Weights of a small GPT-style language model, trained from scratch on English Wikipedia.
Size: 3 heads of 64, MLP 768 GELU, vocabulary 512.
Architecture: LayerNorm before each block, no biases in attention or MLP.
Each number is 50 + 12 x the weight over its row's rms, rounded and kept within 0 to 99. Layers, rows and columns count from 0. The size before them is the row's rms in percent of the matrix's.

# layer 7 MLP up, 768x192, rms 0.254, rows 443-479, columns 96-191
094:52 46 45 48 60 32 61 37 50 56 34 65 39 49 42 45 58 66 66 49 50 59 54 28 51 54 60 64 46 42 45 65 51 45 44 60 44 49 58 42 68 59 45 60 38 42 57 18 46 47 59 47 44 55 46 74 50 49 55 53 67 33 61 54 29 41 57 43 46 49 20 41 59 37 63 43 62 49 64 61 31 37 33 30 61 55 47 19 46 56 34 53 32 67 54 36
098:74 60 62 41 45 54 74 53 50 76 49 50 61 67 43 54 42 62 53 45 54 41 48 66 57 63 22 76 57 52 40 43 55 53 36 48 46 69 76 33 41 38 50 36 51 44 49 54 41 40 41 45 58 40 61 61 33 55 40 67 63 37 47 49 48 62 60 44 23 71 57 47 60 46 46 27 44 57 49 56 36 26 36 51 60 53 44 70 62 45 20 61 29 53 43 44
109:52 33 50 56 49 44 57 60 40 54 58 82 58 60 53 46 50 45 53 40 50 68 63 51 62 42 54 39 56 34 49 39 52 54 40 35 44 38 48 60 54 44 51 73 44 49 54 58 42 47 20 44 45 26 60 40 48 83 62 28 32 15 59 56 28 32 45 14 41 67 52 46 51 56 58 49 60 55 68 58 27 53 45 55 42 59 60 55 33 56 69 49 64 51 54 63
105:46 44 78 50 53 36 40 55 33 40 57 46 51 38 62 37 37 44 57 65 45 38 69 56 75 50 62 55 69 71 48 45 34 58 52 49 42 20 35 48 61 33 57 51 61 61 68 41 70 46 31 50 51 62 51 71 54 51 39 34 62 80 60 57 48 68 29 65 56 60 41 54 56 69 60 31 52 21 40 47 51 59 51 42 35 67 28 45 49 56 56 39 33 59 38 44
107:38 53 54 46 44 67 43 54 41 40 48 65 35 65 60 47 62 41 34 29 69 63 40 59 56 61 42 45 63 34 66 49 38 39 36 33 42 36 38 56 63 48 49 58 44 47 45 47 46 27 45 65 55 44 30 40 44 56 70 45 49 64 46 62 61 52 45 43 55 67 71 44 58 59 44 36 46 53 80 54 62 47 37 49 46 55 30 48 54 57 48 61 33 51 80 40
100:52 46 53 73 52 32 43 46 33 34 63 64 57 72 44 49 62 38 47 46 50 57 66 52 41 25 62 44 58 39 39 49 40 54 50 49 44 48 48 60 97 43 58 38 56 51 27 58 59 57 45 59 47 39 84 44 56 62 57 31 61 54 46 66 54 45 61 59 43 50 59 56 42 44 36 41 61 48 39 55 60 52 35 32 47 38 61 72 46 67 65 26 44 38 51 60
107:39 14 49 68 51 49 39 48 25 27 54 40 41 54 36 48 66 64 51 67 72 45 55 60 48 40 63 39 59 48 56 71 51 50 55 61 60 47 42 48 39 65 61 55 45 48 31 46 60 51 34 55 59 59 39 42 73 44 56 36 45 48 57 49 37 42 38 39 31 66 37 41 39 59 57 48 57 55 29 55 44 49 46 89 60 36 41 54 42 28 67 51 47 65 40 38
095:40 55 64 40 82 50 46 38 39 65 62 59 64 44 15 56 59 32 62 49 58 47 42 59 37 33 42 69 56 58 55 41 49 55 64 59 68 53 35 36 58 37 56 51 61 68 44 63 69 42 41 67 47 38 60 44 68 41 43 57 43 52 41 51 31 35 49 62 51 50 57 52 55 46 35 75 56 50 46 47 48 50 57 64 16 31 58 72 48 35 61 60 31 46 40 56
101:47 50 49 56 53 59 51 37 63 38 65 41 57 41 59 46 44 41 52 57 45 54 56 56 54 70 58 48 58 92 65 44 02 46 44 28 36 58 43 44 56 67 66 25 46 54 37 52 52 63 38 59 42 49 56 49 77 24 33 47 67 52 43 53 39 39 58 47 26 62 48 72 49 50 71 46 65 56 50 43 35 56 78 45 34 74 43 45 49 39 56 26 57 54 66 52
110:51 34 32 56 49 26 28 52 61 60 65 43 32 64 53 63 48 41 58 57 57 56 43 73 56 40 55 44 38 76 63 28 49 45 48 60 54 50 38 31 75 81 49 37 36 56 49 46 61 55 44 77 26 48 51 38 22 37 49 28 42 55 56 48 54 52 54 66 45 40 54 62 48 69 33 56 47 41 49 35 57 48 44 37 45 59 66 50 31 59 64 62 37 65 36 37
097:31 36 34 64 47 58 62 66 46 44 57 56 40 76 47 40 47 60 49 52 70 57 63 46 59 63 64 37 56 43 54 34 47 55 42 45 69 35 55 28 43 72 60 42 34 55 50 55 56 82 28 52 38 48 51 10 55 37 58 34 55 50 45 48 45 30 59 42 43 61 36 70 44 46 39 50 32 56 21 51 48 61 48 47 53 41 58 52 65 65 44 60 63 56 61 53
096:54 42 63 51 64 62 38 53 56 34 60 55 68 45 67 34 53 52 47 42 60 65 36 51 67 52 57 61 46 63 64 57 59 41 62 54 47 40 54 49 66 24 61 48 18 72 53 42 51 44 56 37 64 58 26 58 58 63 57 29 37 58 56 40 46 56 32 61 36 49 46 47 42 26 67 34 47 52 28 76 51 44 61 37 38 35 65 71 55 35 53 51 38 44 59 49
100:39 49 63 61 53 63 67 55 46 50 38 58 54 44 39 52 53 42 43 47 46 68 54 48 59 43 36 42 25 64 37 54 47 49 29 70 53 36 61 52 37 38 57 49 38 48 49 57 63 58 49 38 58 44 33 45 44 54 43 42 69 50 32 36 17 75 40 40 55 67 37 37 65 51 65 51 60 40 49 34 53 59 59 58 41 58 47 56 36 51 60 66 43 55 70 81
094:54 48 51 62 32 41 66 59 71 59 37 76 41 50 48 60 49 48 44 43 47 26 43 34 32 31 31 54 54 63 40 43 48 38 49 67 25 44 57 57 47 51 38 58 38 48 54 42 61 26 29 29 55 51 58 62 39 44 58 42 39 77 38 57 56 48 46 60 71 52 54 51 25 49 47 50 33 40 52 43 48 59 41 34 67 58 45 44 51 74 59 50 26 55 40 47
096:75 73 54 57 43 45 59 52 42 68 64 29 50 58 71 32 68 49 45 53 57 50 52 60 39 45 50 49 63 71 62 54 58 54 64 59 39 63 49 67 41 46 64 58 43 69 24 44 59 51 57 57 35 75 37 42 66 45 50 53 38 48 46 49 42 46 53 75 51 38 57 48 66 40 44 38 52 60 36 39 55 61 26 24 43 74 52 42 51 55 58 32 44 40 61 36
095:42 57 42 35 68 62 47 55 47 62 52 57 51 74 51 59 43 59 60 44 28 57 51 44 40 65 40 48 59 60 45 26 40 59 47 44 71 44 62 56 37 27 39 64 49 53 71 28 63 31 41 39 47 42 48 36 56 70 48 43 63 74 62 34 52 46 62 46 57 52 41 45 37 40 55 54 35 37 51 50 20 55 44 54 59 41 43 66 53 34 57 62 61 51 77 41
104:42 29 46 45 62 66 58 88 68 47 42 42 47 59 54 56 51 42 48 58 24 31 49 61 37 60 63 45 53 30 58 59 45 60 62 41 36 64 49 40 45 64 54 68 29 60 40 33 47 53 53 44 28 46 41 78 58 36 66 52 74 53 40 64 55 42 49 43 50 43 58 63 29 47 52 47 73 51 54 60 38 64 24 36 82 66 30 48 51 50 63 37 48 41 35 20
103:44 60 29 41 61 48 72 69 46 14 52 50 47 65 54 43 55 58 49 53 56 49 66 46 72 30 59 43 63 47 33 57 39 56 60 57 38 58 44 55 60 63 52 51 54 56 58 33 30 49 46 38 55 43 73 71 53 74 50 51 38 74 54 68 62 44 38 73 52 23 43 54 59 25 53 47 68 69 46 64 63 37 35 53 53 41 46 53 50 38 28 42 57 53 23 61
101:59 40 39 64 31 68 19 52 42 41 57 60 37 52 62 47 51 30 48 64 56 66 60 31 48 52 67 34 44 38 58 36 50 68 32 41 44 56 49 48 48 53 47 57 32 62 56 48 45 34 50 37 38 42 57 50 49 54 61 51 56 59 34 59 54 66 44 55 23 43 42 45 52 33 59 77 38 47 43 60 48 62 41 45 68 51 51 60 41 31 46 52 34 45 63 48
095:35 56 25 57 44 41 59 73 30 41 54 51 37 38 56 50 51 49 46 56 52 41 54 33 57 59 50 53 69 57 29 48 42 53 51 55 62 44 20 41 35 34 47 81 57 48 58 28 65 51 34 29 38 51 65 51 45 57 55 51 51 46 56 47 68 42 48 38 52 48 66 53 29 46 82 49 54 42 65 32 60 47 54 54 59 68 46 34 65 58 53 53 46 54 63 62
108:38 45 44 51 51 57 52 63 75 59 63 47 64 44 42 71 45 53 49 60 52 39 44 46 29 65 47 53 58 53 35 43 48 63 37 55 55 55 48 41 14 61 58 44 42 41 52 47 44 63 52 61 56 24 27 37 51 45 53 31 58 31 54 32 27 34 61 47 53 63 46 31 40 48 55 44 49 61 65 50 69 69 47 72 47 38 62 34 67 44 55 69 52 57 46 40
102:63 27 49 56 80 48 38 37 46 51 34 49 44 50 23 55 50 50 59 69 49 35 69 46 58 55 69 42 53 45 48 54 38 58 49 68 46 57 63 59 56 56 45 49 47 69 59 56 63 47 51 28 51 26 45 37 67 57 44 59 42 32 43 51 61 36 48 41 52 53 33 43 51 61 63 37 36 49 43 46 60 35 47 33 37 64 64 50 35 49 41 68 51 32 45 64
092:43 53 27 59 49 21 66 57 44 62 49 57 51 28 67 37 47 52 33 57 31 40 61 39 51 44 66 46 73 56 46 53 61 66 48 73 38 47 44 51 64 44 40 46 51 54 48 43 54 35 50 62 67 57 52 39 58 51 42 32 42 48 53 50 45 39 69 52 42 49 40 43 69 64 52 44 63 61 50 43 54 63 28 55 34 50 41 40 47 51 40 57 40 62 73 48
100:49 53 69 57 61 60 55 61 38 50 24 36 66 43 52 51 46 46 34 50 58 16 61 52 39 22 32 47 69 43 33 44 59 43 31 52 49 39 62 51 42 32 40 42 56 57 42 57 49 52 57 33 65 35 57 48 37 56 50 42 55 61 53 57 29 52 52 42 53 52 45 33 51 55 62 79 49 44 59 32 51 66 36 65 52 32 43 60 49 54 43 68 61 43 41 60
096:58 70 47 65 51 43 45 49 56 43 28 34 55 72 29 55 64 72 45 16 56 48 56 43 33 76 34 80 69 67 38 44 29 40 70 70 30 56 37 57 42 51 37 59 59 54 54 40 66 34 24 43 59 32 33 38 42 65 40 41 40 46 58 61 51 41 49 52 59 66 61 58 40 59 41 57 59 78 59 39 49 54 48 60 49 46 63 60 47 59 68 49 48 31 46 36
108:48 65 46 49 67 53 53 70 48 68 63 47 28 38 45 51 62 52 63 47 45 53 41 46 69 33 61 64 36 53 47 41 33 39 33 58 48 62 57 26 55 46 32 36 57 55 48 59 56 30 31 58 19 81 50 52 54 36 51 59 52 45 48 52 43 47 66 48 50 43 47 54 82 47 49 51 64 34 82 52 45 35 62 52 40 43 59 38 55 56 57 43 44 37 45 57
107:68 58 60 18 26 62 45 57 44 55 67 35 46 56 62 48 40 48 60 72 38 43 44 52 58 40 38 54 69 51 46 47 64 62 50 52 59 42 42 37 70 62 60 48 47 59 67 40 37 50 49 36 27 45 71 28 58 36 65 50 56 67 41 52 64 18 51 51 28 59 36 52 54 58 40 37 52 52 77 22 52 47 60 60 70 72 63 43 39 48 60 67 49 55 67 44
097:58 50 48 46 54 25 51 51 67 47 45 51 37 65 69 45 62 46 54 48 47 60 67 67 69 42 54 48 61 62 70 57 53 45 63 68 39 50 68 38 57 40 37 62 54 48 27 29 40 68 52 48 34 33 51 40 41 35 45 38 44 52 44 42 55 53 75 62 49 40 50 39 33 50 62 60 66 61 65 54 70 37 54 39 57 72 77 48 70 28 73 47 30 53 28 63
095:42 35 66 50 63 45 35 59 55 53 45 67 45 63 52 53 19 23 48 47 57 64 64 64 33 46 44 76 65 50 69 36 24 62 55 72 40 51 53 62 46 58 41 51 34 51 39 52 57 54 69 60 55 55 45 45 62 52 47 49 24 52 45 43 42 31 53 44 42 33 53 60 67 70 25 47 83 53 58 74 56 67 53 49 48 41 44 48 52 55 49 41 72 41 46 73
108:51 39 57 73 47 56 26 49 51 56 37 50 51 52 45 63 54 45 50 45 66 46 61 64 50 59 33 62 46 57 35 41 61 36 50 39 41 39 26 52 57 25 48 47 28 47 33 54 47 37 73 41 59 43 64 71 61 48 48 46 47 26 55 44 69 49 34 40 46 36 55 38 55 52 63 68 39 51 45 53 47 58 54 42 36 18 41 28 59 82 57 46 66 30 47 34
100:56 48 61 63 51 49 42 53 38 41 44 63 51 57 40 58 58 58 86 36 56 62 44 56 58 63 71 28 33 53 60 31 63 39 27 32 41 49 70 56 51 52 29 41 29 51 40 22 55 37 37 36 54 68 53 54 40 73 51 58 37 40 39 43 58 54 44 36 71 37 53 38 60 38 65 21 66 35 38 63 44 57 53 37 42 38 41 81 46 67 68 59 44 43 54 34
096:41 43 55 50 48 45 31 45 43 41 34 69 51 55 62 56 41 42 56 50 53 49 43 59 37 48 56 54 64 31 44 40 76 29 38 42 49 47 63 52 63 58 39 43 53 45 51 51 33 35 53 61 50 14 60 44 20 52 68 40 41 56 57 65 34 52 65 55 53 39 36 58 40 56 52 51 68 53 44 34 48 66 77 50 42 42 51 55 64 39 72 56 50 19 48 51
102:45 26 45 56 56 48 41 77 63 54 29 55 50 70 58 34 39 44 49 49 44 36 43 69 65 48 58 72 64 58 47 30 10 44 64 52 53 35 70 42 39 54 61 50 36 58 39 42 53 57 59 57 56 67 52 47 59 42 36 43 36 72 59 50 32 41 40 59 63 72 47 37 30 47 49 33 45 60 63 45 56 35 60 53 57 65 22 36 38 63 60 33 58 58 60 41
108:41 25 52 44 59 50 65 29 50 45 45 44 61 65 49 17 45 72 53 54 45 49 55 48 11 47 53 57 81 56 51 52 68 73 50 42 34 54 45 48 48 42 61 28 33 49 56 36 70 24 30 38 58 59 39 38 60 51 64 47 50 41 58 48 43 61 45 46 53 71 59 49 59 68 51 54 64 51 67 36 50 52 56 43 28 69 33 56 66 68 53 37 46 35 49 57
097:61 46 28 59 40 34 70 41 51 37 64 40 63 47 45 74 45 37 60 40 42 70 76 61 54 44 43 46 57 52 48 49 50 44 66 68 47 49 43 48 34 47 55 36 36 32 32 51 46 49 57 31 39 23 58 61 42 50 46 60 57 48 55 44 70 32 70 17 47 53 44 87 57 35 36 52 50 45 69 43 43 57 59 44 46 44 62 55 42 55 70 58 47 32 55 45
098:45 51 39 44 33 55 52 23 55 57 41 59 57 36 72 59 48 58 51 33 41 35 63 43 36 53 37 52 46 42 47 49 59 53 35 25 58 48 32 37 44 47 52 49 45 46 59 50 40 55 65 38 54 52 57 41 58 57 61 39 65 50 79 40 58 37 58 63 42 57 21 41 65 82 65 50 47 46 42 62 52 48 71 61 43 55 45 68 43 33 80 33 42 55 42 46
103:64 43 58 53 39 38 53 49 38 43 48 37 45 27 39 35 52 37 33 53 58 53 40 60 59 47 45 48 57 62 48 63 57 38 41 58 52 43 69 71 56 46 35 45 47 53 60 47 50 38 38 47 76 32 56 55 79 23 38 63 64 44 56 34 47 50 54 51 23 55 42 58 32 45 70 27 56 49 56 43 44 25 48 60 82 49 61 62 62 55 51 49 42 67 47 55
# layer 7 MLP down (transposed), 768x192, rms 0.244, rows 443-478, columns 96-191
109:66 42 44 45 63 57 38 54 15 43 36 50 55 62 38 64 51 40 37 44 62 64 88 47 47 33 51 67 60 63 56 53 42 51 48 48 41 62 41 50 33 38 50 54 54 56 46 56 52 39 57 27 46 43 40 38 66 42 55 42 59 55 66 51 44 50 34 35 72 57 44 44 68 51 32 51 37 57 33 53 44 57 53 64 57 44 42 59 40 42 46 61 41 49 58 69
101:51 47 34 43 43 72 66 43 41 60 47 31 71 54 48 51 56 56 49 79 45 71 40 38 40 46 65 28 50 37 71 53 48 14 67 44 60 22 38 44 63 53 44 42 40 66 69 44 46 49 60 60 61 60 43 36 36 39 33 64 39 58 68 70 46 64 61 45 48 64 51 67 43 75 64 43 34 39 44 35 58 67 52 50 46 58 46 57 30 42 66 50 38 60 56 50
115:51 33 17 47 60 41 41 50 59 48 40 72 37 41 28 52 68 53 56 58 49 61 46 76 57 62 78 53 48 44 43 74 56 40 74 45 36 43 49 47 49 59 51 40 39 21 51 52 56 48 34 65 76 49 49 68 56 49 63 52 44 53 50 41 48 63 67 57 51 41 46 34 59 49 49 43 73 38 63 49 43 54 58 55 35 60 13 38 37 54 42 45 66 54 26 44
094:61 43 43 57 65 46 66 61 56 42 44 71 61 48 43 33 51 24 46 61 47 72 58 64 65 57 44 65 49 46 74 38 47 75 40 43 43 43 41 58 43 41 60 45 40 48 61 27 68 49 59 55 60 36 25 62 63 64 45 51 43 51 46 50 55 38 34 43 54 47 48 48 40 52 50 56 47 40 67 46 47 38 58 73 76 58 62 48 40 72 20 58 52 43 45 64
105:57 44 32 72 54 47 31 58 36 58 44 24 52 60 46 56 42 42 54 37 55 61 50 45 43 49 52 53 56 55 53 44 58 51 55 45 57 52 56 49 63 44 49 53 56 48 39 37 57 43 45 41 29 45 66 46 31 53 51 49 36 34 53 46 59 48 53 42 39 52 66 56 49 56 41 45 53 47 53 63 12 51 40 48 50 76 44 33 55 50 47 40 60 61 34 65
104:47 54 29 73 71 49 57 44 48 45 47 32 67 53 61 42 51 51 46 54 58 41 49 57 54 40 46 40 46 46 60 38 60 74 50 60 53 44 29 47 49 80 43 33 36 23 45 56 79 51 37 34 48 31 32 71 51 50 53 46 44 53 37 52 45 46 36 47 47 19 46 43 53 30 58 68 25 52 30 48 21 60 54 43 58 50 54 31 57 43 53 56 28 42 39 75
112:36 48 21 64 44 69 33 44 52 53 57 49 85 44 58 41 64 34 40 50 47 50 46 50 52 53 61 54 55 53 64 50 62 56 54 38 48 57 26 47 20 60 37 46 46 59 48 56 53 56 31 65 50 68 36 55 75 66 26 75 49 54 31 35 29 54 39 37 39 68 35 43 57 42 54 55 56 70 63 42 58 56 70 53 52 58 55 35 54 54 39 41 62 47 54 43
086:63 37 78 31 41 39 50 44 46 56 58 58 21 66 69 50 52 44 48 35 50 57 69 65 36 58 57 50 43 35 66 49 33 30 61 39 49 71 46 55 42 66 57 40 52 54 34 56 57 55 36 55 55 51 47 56 57 43 50 53 66 42 49 52 60 59 65 64 58 71 49 25 34 38 37 43 30 53 65 48 44 46 63 64 44 52 39 46 31 43 57 45 58 44 46 32
094:59 49 65 38 62 47 38 39 45 33 26 66 55 57 56 62 53 59 43 55 49 47 50 36 40 41 55 52 54 55 67 67 00 39 58 62 46 52 52 38 67 49 65 44 53 62 49 46 48 79 67 32 49 40 58 51 43 39 53 40 36 32 60 38 47 54 64 51 61 44 53 65 58 48 57 52 57 57 56 68 61 43 47 51 59 44 38 78 65 48 34 51 38 51 58 57
103:66 60 34 31 55 58 45 65 56 44 34 74 63 36 40 42 40 52 45 38 55 51 51 35 65 63 56 34 36 38 25 45 64 52 63 55 52 53 59 68 50 59 47 40 43 35 49 50 48 60 46 23 34 47 54 60 30 39 46 64 58 68 46 51 51 49 72 59 73 52 47 49 49 23 63 35 58 53 27 33 43 67 30 70 46 74 45 39 35 40 58 50 58 34 36 59
098:47 38 48 48 43 47 68 51 75 46 42 25 49 41 64 64 66 41 56 34 52 47 58 46 51 57 53 36 57 37 47 38 55 64 42 51 61 66 31 58 78 46 39 46 42 31 49 74 32 33 42 58 37 63 58 70 41 57 60 87 36 60 51 40 86 52 53 54 60 37 48 49 49 64 54 66 49 44 58 54 58 54 55 36 49 31 57 57 42 38 54 53 54 35 71 68
088:44 35 36 60 28 38 45 44 45 31 55 57 51 59 50 59 57 52 45 43 34 37 41 39 46 50 59 41 59 67 54 29 55 43 30 51 35 43 50 52 67 53 45 50 64 42 31 39 27 53 51 55 52 57 52 26 50 48 56 59 55 52 45 54 36 48 72 55 34 58 54 44 57 52 48 53 68 56 49 23 49 50 41 38 69 45 47 51 50 47 71 72 39 31 79 47
102:30 62 56 57 55 42 63 30 58 53 67 34 35 40 52 39 50 46 39 73 53 46 56 42 53 51 46 31 57 41 72 64 52 49 57 49 63 56 44 47 55 55 48 63 53 53 54 35 58 57 64 55 52 62 59 65 31 64 45 31 28 55 36 35 46 42 65 43 45 38 67 62 42 67 40 41 39 51 35 51 58 49 42 61 44 38 59 43 61 38 60 45 38 48 51 30
101:37 61 58 50 76 66 47 38 48 57 63 35 64 48 60 35 68 51 62 76 59 43 46 65 62 58 57 59 51 57 70 34 66 66 47 52 50 44 39 55 65 67 37 66 51 55 31 50 36 55 53 56 44 38 63 36 62 71 41 47 60 43 44 55 43 56 24 49 23 37 59 38 51 55 68 44 45 51 61 64 52 40 45 50 38 56 46 56 57 59 53 55 39 63 68 34
101:39 45 70 42 47 40 48 54 61 55 22 56 60 50 54 67 51 44 53 65 66 60 58 32 79 59 61 50 46 35 48 62 50 41 35 41 39 37 29 56 36 44 53 37 43 47 45 46 37 27 52 68 74 41 40 72 60 53 46 35 49 63 74 67 73 46 53 42 59 51 31 40 44 58 39 55 38 36 41 63 43 56 63 48 48 61 65 37 63 25 59 57 61 55 60 48
096:60 56 63 67 64 51 50 45 41 42 60 58 61 23 45 29 68 46 56 68 59 49 39 29 68 48 64 53 36 39 61 53 42 43 65 60 45 35 49 47 49 71 48 24 50 40 44 51 70 40 56 50 43 47 43 24 28 55 49 36 37 30 48 53 33 63 47 57 40 42 61 54 59 53 57 57 61 63 71 30 74 46 41 79 61 61 50 55 63 48 49 37 35 56 47 47
103:59 74 43 52 48 61 70 34 39 60 75 54 49 58 37 47 51 50 61 43 61 76 51 36 48 27 52 55 35 59 74 36 54 55 55 59 63 53 48 34 33 40 33 43 58 28 63 72 65 49 57 46 73 41 54 35 46 38 53 58 36 42 52 42 52 27 61 39 58 64 39 53 28 40 50 45 38 57 39 46 73 44 58 41 50 34 51 66 42 27 47 55 60 51 53 61
110:52 42 80 49 36 46 23 23 36 60 68 40 29 56 53 56 52 47 50 58 58 63 65 65 68 47 20 58 44 20 47 21 66 33 55 45 57 55 54 46 53 50 65 74 49 48 60 44 56 44 44 54 66 33 55 28 42 39 58 70 44 56 33 40 63 44 51 55 38 69 58 48 66 45 44 62 50 23 51 70 49 58 36 59 45 33 61 48 52 45 50 54 34 29 54 48
096:33 62 45 46 58 33 77 35 56 38 54 38 48 48 38 48 46 64 51 16 38 38 19 51 45 45 44 37 66 74 27 56 67 22 68 44 64 40 49 50 54 42 57 45 48 32 48 54 74 50 42 70 47 51 42 57 60 57 50 52 49 46 55 55 55 41 52 44 63 43 52 68 35 74 51 38 39 50 44 38 29 40 56 38 46 45 49 48 57 46 60 52 61 48 51 49
092:69 50 42 33 42 36 31 51 55 56 54 44 40 53 39 60 34 42 71 62 62 51 38 38 62 57 54 42 43 50 54 39 66 43 47 46 55 51 48 36 69 46 52 33 58 47 39 49 49 55 42 52 44 44 37 49 72 75 53 37 52 59 50 28 43 28 49 56 48 43 35 52 50 43 68 59 61 67 72 57 36 54 63 62 43 48 60 56 42 41 24 48 42 66 52 52
109:53 50 54 36 53 32 50 52 45 64 46 51 45 57 37 13 69 45 38 41 56 53 50 62 21 38 33 37 55 63 65 52 58 39 45 79 62 55 66 65 33 72 63 52 48 45 57 36 50 30 53 65 54 56 54 41 51 49 57 35 40 69 62 48 42 74 73 49 48 40 64 40 54 39 41 41 58 40 63 43 68 46 53 40 63 47 79 59 57 32 51 64 47 58 61 47
098:53 50 58 53 55 41 48 47 46 41 58 52 45 35 59 76 47 40 49 48 65 53 31 36 48 47 39 62 53 43 36 50 47 43 52 34 50 33 33 52 40 41 56 40 59 54 54 55 41 54 42 44 59 53 62 48 57 52 42 56 61 62 64 25 42 62 49 48 43 39 54 47 37 27 38 26 64 64 63 41 54 52 37 56 52 62 49 71 58 42 56 55 76 61 75 50
102:53 34 54 56 47 69 46 66 62 30 50 46 69 73 36 56 45 49 64 65 58 48 50 59 42 54 37 60 42 52 48 73 57 53 36 67 48 41 27 68 54 42 59 68 45 49 42 16 31 54 39 46 67 51 57 82 42 33 42 59 58 38 61 37 54 57 37 49 42 29 41 49 64 52 47 46 52 64 70 71 61 61 61 38 56 59 40 68 53 51 49 61 48 34 56 49
101:48 43 14 50 25 45 53 47 64 51 49 38 38 39 43 72 67 48 43 31 27 53 31 63 49 54 48 58 45 67 49 42 57 35 59 39 67 47 54 54 63 61 40 36 27 56 73 60 50 41 44 38 59 66 76 58 58 46 41 62 63 65 43 63 45 54 46 62 50 59 71 50 26 52 52 58 48 59 48 43 56 30 69 64 47 75 54 54 58 54 46 51 37 51 62 57
092:55 13 57 45 40 51 49 35 37 42 58 47 62 55 43 36 63 46 74 63 34 41 47 40 53 42 57 53 53 42 49 51 70 43 40 37 67 60 41 34 57 60 56 44 43 47 57 41 46 36 48 60 48 75 45 60 62 55 39 51 57 77 78 42 47 72 25 65 57 43 21 52 50 70 42 58 23 43 56 67 60 46 23 54 59 59 48 38 41 42 43 35 63 52 56 59
104:46 46 72 50 71 60 47 54 45 48 38 44 70 43 31 40 47 54 31 67 40 45 50 51 53 61 52 76 42 51 55 33 72 56 47 44 60 62 60 39 37 51 44 63 69 32 59 44 39 50 45 28 42 57 63 62 32 48 42 57 27 57 41 69 42 47 57 42 49 32 60 50 75 27 56 43 55 46 68 51 56 51 54 49 62 48 63 45 56 67 49 39 47 45 77 57
109:46 57 27 45 48 52 20 33 58 26 46 51 47 44 41 74 39 53 64 60 55 52 72 58 48 53 34 65 42 39 36 37 63 26 72 62 39 57 54 51 60 44 38 69 52 44 68 44 56 29 60 50 60 46 56 53 72 59 55 59 56 58 66 49 45 56 41 45 56 43 44 54 42 30 45 54 43 27 64 67 49 36 52 38 51 52 65 49 42 79 31 34 71 66 45 37
084:55 41 47 51 53 75 42 39 44 54 24 24 61 34 43 64 44 65 66 50 43 39 28 50 28 38 40 64 43 24 33 46 43 60 41 51 66 48 37 49 52 70 46 31 55 59 67 64 81 32 40 51 71 63 62 51 69 65 52 66 40 54 55 37 40 47 35 41 53 27 56 72 55 55 46 45 32 43 59 59 39 53 36 51 23 37 35 61 50 75 47 49 65 56 48 34
100:62 51 66 58 38 49 43 48 56 49 55 63 56 51 52 50 41 43 35 49 48 55 52 56 53 37 53 59 46 51 50 59 49 39 19 38 63 55 57 75 50 56 67 45 52 59 42 53 37 48 46 62 47 63 36 27 58 53 33 57 38 78 59 49 35 41 61 35 57 53 59 24 51 55 57 38 37 47 47 33 41 48 32 30 60 62 53 29 58 53 36 49 39 57 42 33
114:54 36 37 76 52 58 49 39 44 41 46 62 44 59 77 47 60 76 51 64 35 36 46 52 52 61 42 60 58 61 53 38 66 55 44 33 37 40 73 51 54 55 39 57 67 44 46 49 34 28 53 36 54 51 57 43 75 70 48 47 45 62 43 40 59 65 56 58 42 38 60 50 53 69 79 52 59 40 47 69 34 35 33 78 39 63 48 58 47 65 53 47 44 56 61 47
104:33 34 28 44 40 38 48 64 51 60 44 44 56 84 42 50 44 47 42 53 49 46 41 51 78 60 38 45 41 44 65 47 59 55 58 33 35 29 42 45 66 54 47 41 49 44 57 53 30 56 28 45 43 54 34 52 55 24 61 56 88 34 58 41 51 26 54 49 46 56 52 54 42 52 50 53 57 62 38 49 42 42 57 51 67 64 51 44 44 36 44 51 47 31 52 32
096:74 31 61 36 65 45 53 37 43 60 61 48 59 29 49 42 48 55 34 66 40 46 49 58 56 52 51 48 63 65 16 47 43 31 44 54 54 64 66 58 40 40 39 50 57 62 50 50 51 44 39 53 53 43 29 72 49 57 65 46 36 70 52 33 32 41 77 54 49 60 70 52 86 49 44 67 47 38 74 40 50 38 51 33 59 60 52 30 46 52 39 52 31 53 66 46
110:64 36 61 44 48 46 59 56 41 38 37 55 48 56 28 40 45 40 55 48 30 41 44 59 43 43 58 39 51 43 55 82 73 51 55 45 45 52 51 36 47 49 42 42 23 74 57 47 66 63 50 65 39 59 47 52 60 60 46 36 37 44 66 45 52 60 43 47 51 42 53 50 64 31 54 63 39 64 29 57 56 34 49 56 71 56 44 34 40 50 61 45 50 43 58 48
103:44 68 53 65 60 59 60 53 40 37 68 58 63 63 38 53 59 41 73 45 52 54 54 21 66 28 40 45 57 41 55 55 64 41 30 49 57 29 50 53 61 26 50 44 40 31 43 46 54 54 61 62 40 45 60 27 70 48 30 26 64 38 38 53 48 43 51 54 44 40 53 46 84 40 52 54 35 50 37 61 44 64 63 47 58 37 71 15 71 44 37 39 54 71 58 46
092:48 59 38 60 64 62 61 63 49 60 41 45 35 50 63 39 46 32 35 61 44 46 76 34 36 56 49 49 60 38 41 75 57 57 49 45 52 58 42 43 59 69 40 43 45 50 55 43 42 77 69 72 41 76 68 39 67 44 58 32 48 69 53 61 23 73 55 52 41 53 61 44 59 59 64 43 36 54 46 48 61 44 46 50 51 47 68 48 37 68 34 47 51 54 46 38
088:55 34 66 56 46 45 62 55 69 51 40 57 56 52 48 69 35 55 60 46 23 52 62 64 45 55 40 49 43 66 67 38 57 47 61 63 31 59 62 61 42 63 48 63 79 66 53 70 57 67 63 26 49 42 70 52 64 47 32 62 44 49 38 44 55 51 48 39 44 54 49 56 31 38 44 44 45 53 51 40 61 44 51 47 34 45 70 67 50 24 45 68 50 40 36 66